python train.py --d_model=768 --norm="rmsnorm" --rope_base=1020.0 --rope_fraction=0.5 --qk_norm=true --attn_scale=0.156 --bias="all" --parallel_block=false --init="uniform" --init_std_qkv=0.0291 --init_std_up=0.0291 --init_std_down=0.0 --weight_decay=0.14 --final_lr_fraction=0.0 --seq_len=2048
Each number is 200 + 30 x the weight over its row's rms, rounded and kept within 0 to 999. Layers, rows and columns count from 0. The size before them is the row's rms in percent of the matrix's.

# layer 8 MLP up, 3072x768, rms 0.0468, rows 2048-2073, columns 64-127
105,224,229,199,224,236,229,251,167,220,187,182,168,154,154,211,234,263,211,205,139,241,204,204,148,206,198,200,233,243,175,215,216,217,188,164,216,195,257,229,157,240,222,198,208,146,206,200,158,215,161,135,212,173,201,236,208,211,179,186,185,206,189,215,223
100,197,243,205,265,210,208,193,212,188,177,209,217,164,175,194,200,216,204,193,233,140,204,222,201,194,228,227,225,218,191,216,158,187,170,176,184,220,228,206,146,195,216,174,181,215,184,217,171,223,256,239,181,179,154,203,172,147,238,166,173,187,155,246,206
107,197,245,227,212,177,178,228,280,248,159,182,186,242,165,218,265,189,115,177,211,216,199,166,173,200,214,196,159,226,264,181,199,207,211,202,166,216,191,168,224,195,155,251,237,170,216,162,200,207,213,183,221,188,194,213,148,204,184,179,185,214,146,202,218
104,219,218,202,242,170,208,178,181,184,182,215,219,202,187,211,184,225,209,181,248,231,160,184,251,186,239,205,236,213,268,193,263,199,187,148,190,202,180,214,215,256,206,220,217,233,162,237,162,255,204,119,188,177,239,216,195,212,253,169,225,240,172,152,201
099,205,180,225,226,148,225,223,206,214,147,180,187,251,196,219,192,211,244,246,202,200,142,175,226,186,192,217,212,211,141,180,207,162,226,121,188,170,163,238,194,217,176,121,263,227,120,225,216,203,241,144,166,176,228,243,187,171,214,151,215,211,173,249,187
102,181,239,247,212,185,218,191,233,183,203,253,146,150,190,164,186,157,145,219,227,213,210,180,211,195,226,210,194,223,221,250,156,217,241,206,127,206,244,200,229,181,170,196,212,161,196,202,141,138,230,159,190,188,196,171,171,226,219,240,226,174,196,197,184
093,227,230,188,174,216,210,180,228,221,136,175,181,221,204,181,190,191,155,209,211,178,180,221,177,168,193,224,198,199,259,177,193,196,166,176,185,222,221,190,170,204,170,220,232,206,192,201,237,247,203,188,209,217,189,231,248,130,216,140,227,171,224,163,206
102,188,233,181,220,193,181,205,183,226,183,259,205,176,189,196,236,205,161,238,223,179,198,173,202,178,175,187,206,232,173,214,270,195,250,187,201,255,244,179,170,178,235,196,224,204,110,159,166,141,227,245,226,178,181,222,212,182,175,195,185,205,191,174,255
097,190,207,225,189,153,212,227,167,216,138,186,173,203,233,157,232,230,163,292,241,156,197,216,216,149,231,142,236,228,166,190,189,206,163,194,237,188,206,226,242,214,190,198,246,162,165,200,218,177,229,183,172,165,216,250,247,139,191,211,215,208,199,162,230
095,241,194,193,226,174,243,216,208,233,228,189,216,182,195,155,214,253,173,196,221,219,133,263,203,241,270,208,202,236,193,223,214,148,184,223,175,180,245,188,226,227,187,159,247,202,167,217,188,243,239,198,218,204,262,193,187,228,198,131,189,240,153,239,182
101,231,206,260,233,220,182,190,176,168,221,210,214,217,210,253,261,242,181,131,198,227,230,187,235,213,212,242,183,232,244,237,213,196,166,225,177,221,194,188,211,222,223,183,216,169,217,187,188,154,188,205,197,218,152,223,233,197,261,218,228,253,244,225,202
086,205,176,249,170,175,205,213,184,243,209,187,173,168,215,206,197,250,220,201,206,169,176,227,194,245,245,203,169,219,169,164,206,157,220,190,178,221,208,259,229,241,187,199,225,170,175,197,186,156,212,181,210,246,214,236,209,187,163,182,198,230,178,165,197
099,265,179,201,210,211,191,217,187,169,246,138,175,203,144,192,206,209,201,206,232,206,128,200,197,199,212,221,221,204,260,228,195,149,170,188,230,226,158,205,209,224,176,191,180,183,195,131,212,222,178,169,192,193,204,224,205,216,227,174,236,244,248,195,197
094,183,202,238,200,134,178,207,204,241,170,239,138,157,259,228,214,233,227,205,222,263,192,193,182,239,248,250,216,227,221,246,204,205,204,192,190,162,185,208,187,193,203,183,205,227,181,220,239,208,197,175,213,154,187,167,253,186,253,231,222,189,133,199,178
096,211,278,212,215,160,223,190,172,212,172,225,235,194,170,188,213,216,169,204,272,198,192,178,203,202,243,177,198,224,196,194,171,219,159,201,249,204,169,167,190,237,167,207,178,250,222,210,173,216,225,218,175,192,195,237,195,192,234,201,218,191,220,201,187
093,265,227,189,189,237,211,212,136,185,128,274,210,174,225,163,204,221,182,179,243,192,202,132,185,248,248,222,248,223,201,212,199,189,138,231,193,230,216,233,154,224,246,203,191,197,231,184,158,210,200,167,188,228,241,218,152,183,203,152,163,236,185,156,171
099,177,263,197,229,221,245,186,142,237,208,233,238,179,219,210,235,200,187,190,195,208,237,219,212,170,224,149,226,217,191,183,223,194,215,247,207,184,178,204,166,180,167,181,185,209,217,174,190,197,187,183,161,252,187,181,226,170,200,253,161,154,200,218,164
095,218,215,198,155,206,216,199,155,200,171,211,221,230,196,213,180,246,174,199,286,268,237,170,162,229,219,219,238,234,233,249,227,181,260,184,202,226,193,211,222,188,245,209,198,206,212,211,238,201,173,200,165,186,231,276,156,233,249,222,179,202,247,210,245
102,226,243,159,199,222,207,197,262,210,195,185,132,170,223,256,239,235,244,192,207,254,235,213,152,131,221,258,216,241,218,230,224,183,237,170,197,237,173,179,181,185,219,194,186,183,238,197,177,198,216,253,219,202,183,252,182,189,249,205,233,195,221,153,157
101,191,174,149,202,214,219,227,181,211,208,139,256,175,176,161,196,242,204,188,186,252,113,177,183,146,184,261,176,201,283,149,246,148,203,192,157,223,233,217,201,237,210,202,209,220,179,269,171,229,214,231,253,221,258,189,145,177,151,128,201,219,218,244,207
099,252,200,161,195,159,187,212,207,183,164,180,215,239,198,204,221,195,175,173,218,233,148,225,250,203,211,227,206,247,182,230,225,199,202,195,200,184,274,181,222,237,228,208,176,238,184,186,228,169,183,193,192,218,221,155,235,200,241,185,220,216,173,208,187
104,213,184,181,195,222,194,193,195,223,188,231,161,157,231,170,247,195,222,166,230,188,200,188,226,198,221,211,160,213,251,202,218,272,226,196,217,249,189,189,177,189,195,208,223,195,213,200,219,206,229,263,177,162,200,174,203,204,203,226,227,189,253,209,220
109,204,186,273,171,106,214,174,198,166,187,190,211,211,164,237,219,193,210,231,253,203,164,182,252,175,195,223,226,213,202,251,150,243,203,224,206,209,186,188,217,165,147,146,209,204,197,188,243,179,219,154,176,199,203,195,178,285,197,195,238,218,201,189,182
100,200,206,192,170,179,266,221,280,235,221,203,185,188,217,157,249,171,226,246,164,214,172,239,224,151,251,218,158,204,235,225,198,173,223,193,225,167,164,205,189,215,287,181,254,208,187,188,157,194,228,176,180,245,176,175,214,216,229,218,205,214,204,206,239
106,238,163,223,172,250,181,215,210,271,216,176,196,213,235,200,278,154,166,182,237,251,177,215,224,173,236,153,189,235,206,202,210,162,216,136,219,213,245,213,193,195,207,237,158,150,156,174,162,213,175,217,217,225,171,169,195,202,253,162,224,231,174,263,238
095,173,194,204,190,193,248,241,248,157,202,197,191,207,158,222,221,223,161,199,182,208,212,252,210,184,210,203,173,227,158,310,229,154,233,179,192,184,191,195,154,199,262,173,161,196,139,221,182,183,206,191,218,246,166,207,210,186,184,154,214,186,188,229,169
# layer 8 MLP down (transposed), 3072x768, rms 0.0414, rows 2048-2072, columns 64-127
106,208,177,224,230,200,214,221,203,239,179,149,245,208,244,190,181,190,192,225,197,208,178,155,183,190,236,184,190,240,211,238,197,209,188,220,224,205,139,216,218,209,268,226,193,146,100,220,196,202,221,198,163,220,225,174,211,190,193,210,207,156,167,186,165
101,236,203,197,200,202,230,191,195,198,206,203,203,228,213,185,212,229,210,246,183,194,159,224,215,183,244,151,211,223,226,139,236,230,236,224,227,158,226,177,204,181,208,228,205,200,127,195,168,219,218,194,207,218,267,136,196,228,170,185,173,173,254,154,228
106,194,269,184,252,212,225,185,211,197,219,216,195,239,220,205,170,178,179,202,165,211,176,211,179,261,249,180,216,191,233,185,235,180,165,229,181,188,204,193,201,179,211,175,198,219,129,167,137,185,229,237,241,135,175,208,222,173,174,184,218,161,161,195,241
100,177,229,198,166,186,175,196,188,208,260,190,203,204,232,197,237,192,172,231,195,172,228,179,230,176,203,214,259,184,191,160,223,152,239,126,218,159,247,187,185,230,206,223,217,180,199,232,179,207,220,208,250,222,181,244,239,175,192,230,145,231,166,264,176
099,181,194,210,210,225,166,135,262,218,208,164,208,215,194,182,186,185,195,210,146,234,172,140,199,239,204,187,171,165,211,200,150,216,194,192,237,251,186,200,185,194,217,198,190,208,214,191,251,201,155,196,223,197,167,188,228,136,221,222,216,239,218,197,193
102,192,215,202,218,243,283,226,182,164,197,204,230,201,193,177,198,239,203,180,178,247,220,207,202,172,191,234,181,219,216,210,239,161,204,223,165,238,171,201,277,146,205,233,220,211,173,167,198,209,190,219,198,208,155,162,238,267,173,191,203,238,203,214,200
090,186,171,246,196,215,203,223,212,177,205,215,187,226,225,234,182,183,252,153,146,213,190,226,157,207,198,156,199,134,173,192,213,226,181,192,205,212,214,174,207,243,259,178,149,189,156,174,235,189,165,201,215,218,206,123,184,210,158,255,244,222,176,224,214
103,146,144,206,179,216,195,218,234,207,166,233,167,227,235,192,222,180,200,181,199,216,205,145,172,221,255,183,214,271,220,205,188,173,203,240,169,237,189,214,216,240,204,139,189,209,237,183,260,166,220,180,209,210,179,187,190,215,195,198,177,204,222,194,218
102,254,252,196,184,218,223,198,188,242,217,186,208,183,155,230,192,198,210,184,193,191,159,175,229,244,203,228,221,160,285,144,213,144,238,155,143,173,122,206,209,145,212,217,130,224,205,170,184,194,213,206,213,243,193,188,202,252,187,156,157,249,201,233,193
096,242,158,184,200,217,135,195,221,175,205,160,230,184,177,170,231,178,174,220,205,202,203,157,219,224,173,239,201,170,181,222,131,233,163,200,205,248,209,197,245,162,243,223,266,181,215,217,218,182,209,169,235,160,150,244,197,199,239,214,181,228,231,167,166
103,222,218,225,192,238,193,192,230,164,187,204,201,239,236,246,156,244,233,213,252,188,202,177,217,198,220,215,205,206,154,215,216,173,204,225,208,215,199,190,203,176,186,178,240,193,249,191,138,201,191,203,179,213,248,173,130,193,191,237,192,255,187,261,233
089,242,163,188,205,171,216,187,200,240,205,168,180,233,198,230,148,177,171,221,239,181,223,250,194,170,209,174,208,131,260,173,171,196,186,218,201,229,240,141,186,153,161,173,189,149,226,197,169,184,177,187,174,245,200,240,210,174,253,181,199,206,220,203,202
102,175,197,191,204,170,187,222,204,241,181,245,148,237,205,195,234,241,190,208,185,163,250,185,219,229,200,181,202,154,169,234,130,186,187,190,230,158,223,238,212,177,195,198,221,180,242,208,255,175,201,212,174,222,203,212,222,200,186,255,200,174,258,193,220
096,216,211,164,176,213,253,175,189,194,224,255,227,171,195,119,216,157,201,279,216,180,224,196,222,217,223,191,215,187,152,147,168,149,174,200,218,213,179,218,235,234,210,233,179,188,176,142,160,263,188,246,243,211,194,243,221,219,214,213,189,158,206,165,201
100,149,191,177,159,260,218,188,171,204,175,196,186,234,263,207,180,192,188,192,145,169,142,222,229,193,191,233,185,145,176,206,178,221,170,199,154,166,248,224,240,208,190,212,233,198,139,199,251,178,199,181,228,222,231,156,205,173,195,148,224,224,157,159,202
093,136,223,240,157,207,211,213,179,247,192,220,252,212,233,189,191,186,136,193,167,145,153,196,245,160,186,225,179,144,178,211,231,124,194,198,216,194,180,190,210,177,197,185,218,187,196,206,204,151,204,225,246,161,147,206,186,201,211,217,197,155,174,206,233
100,208,137,184,203,167,233,205,159,252,225,178,244,180,204,159,141,200,206,228,133,308,188,213,234,170,174,195,201,237,237,262,144,161,181,146,173,268,201,172,217,115,130,211,235,196,242,215,211,195,180,204,175,202,212,204,232,209,187,234,181,163,244,169,197
097,212,139,225,213,226,212,273,208,210,177,189,231,197,275,187,237,216,256,288,164,170,149,173,243,212,218,200,194,210,168,185,173,202,175,135,238,182,223,240,178,216,220,176,192,230,203,208,194,217,163,173,234,218,229,197,148,163,243,216,208,207,225,231,223
101,217,248,248,207,187,206,227,199,154,276,230,218,149,221,252,200,226,221,222,206,262,207,227,191,204,186,226,228,223,236,201,216,198,160,135,189,222,165,223,170,191,182,200,222,197,206,218,228,182,236,198,220,236,210,194,185,248,224,210,223,206,187,212,206
099,200,228,206,176,217,163,188,178,215,235,253,196,242,191,220,194,152,165,165,236,176,222,179,217,219,178,167,221,197,176,240,218,201,216,231,222,227,194,225,219,216,267,130,190,176,209,204,179,201,150,183,190,174,221,224,143,167,204,210,244,174,152,167,193
103,206,223,217,213,212,197,215,228,232,215,222,198,253,176,207,161,216,189,280,153,257,187,140,179,208,215,242,273,256,176,126,170,232,178,240,208,245,217,184,168,191,183,188,193,207,169,184,197,181,218,233,244,199,188,199,213,184,236,167,230,171,181,203,228
104,213,222,166,172,158,189,169,208,190,237,191,261,211,168,173,204,202,122,175,218,180,230,188,147,286,202,205,169,183,186,213,278,244,215,218,180,235,176,209,206,261,247,222,184,183,191,234,156,212,170,235,261,246,209,211,168,190,179,207,174,182,219,181,155
105,240,142,221,178,235,226,206,209,222,236,173,212,212,191,226,197,212,170,160,251,222,230,219,196,234,201,185,251,202,195,161,199,234,195,193,201,203,208,151,179,205,282,207,231,187,192,243,198,210,169,156,167,159,176,216,156,178,204,196,199,208,215,204,245
100,236,252,151,275,218,241,261,216,175,186,234,225,207,206,199,183,202,234,179,127,196,183,259,184,230,152,185,172,161,226,209,191,131,209,199,223,133,180,244,197,182,184,202,183,180,270,195,232,163,240,226,191,225,216,191,134,215,227,213,213,235,240,187,244
104,161,168,233,221,193,203,233,194,184,192,187,174,173,218,155,170,162,223,241,188,219,247,178,110,212,242,226,210,201,175,183,169,196,188,213,191,150,214,185,172,182,203,231,224,240,226,173,174,256,207,159,202,228,138,155,203,169,219,193,246,215,170,239,201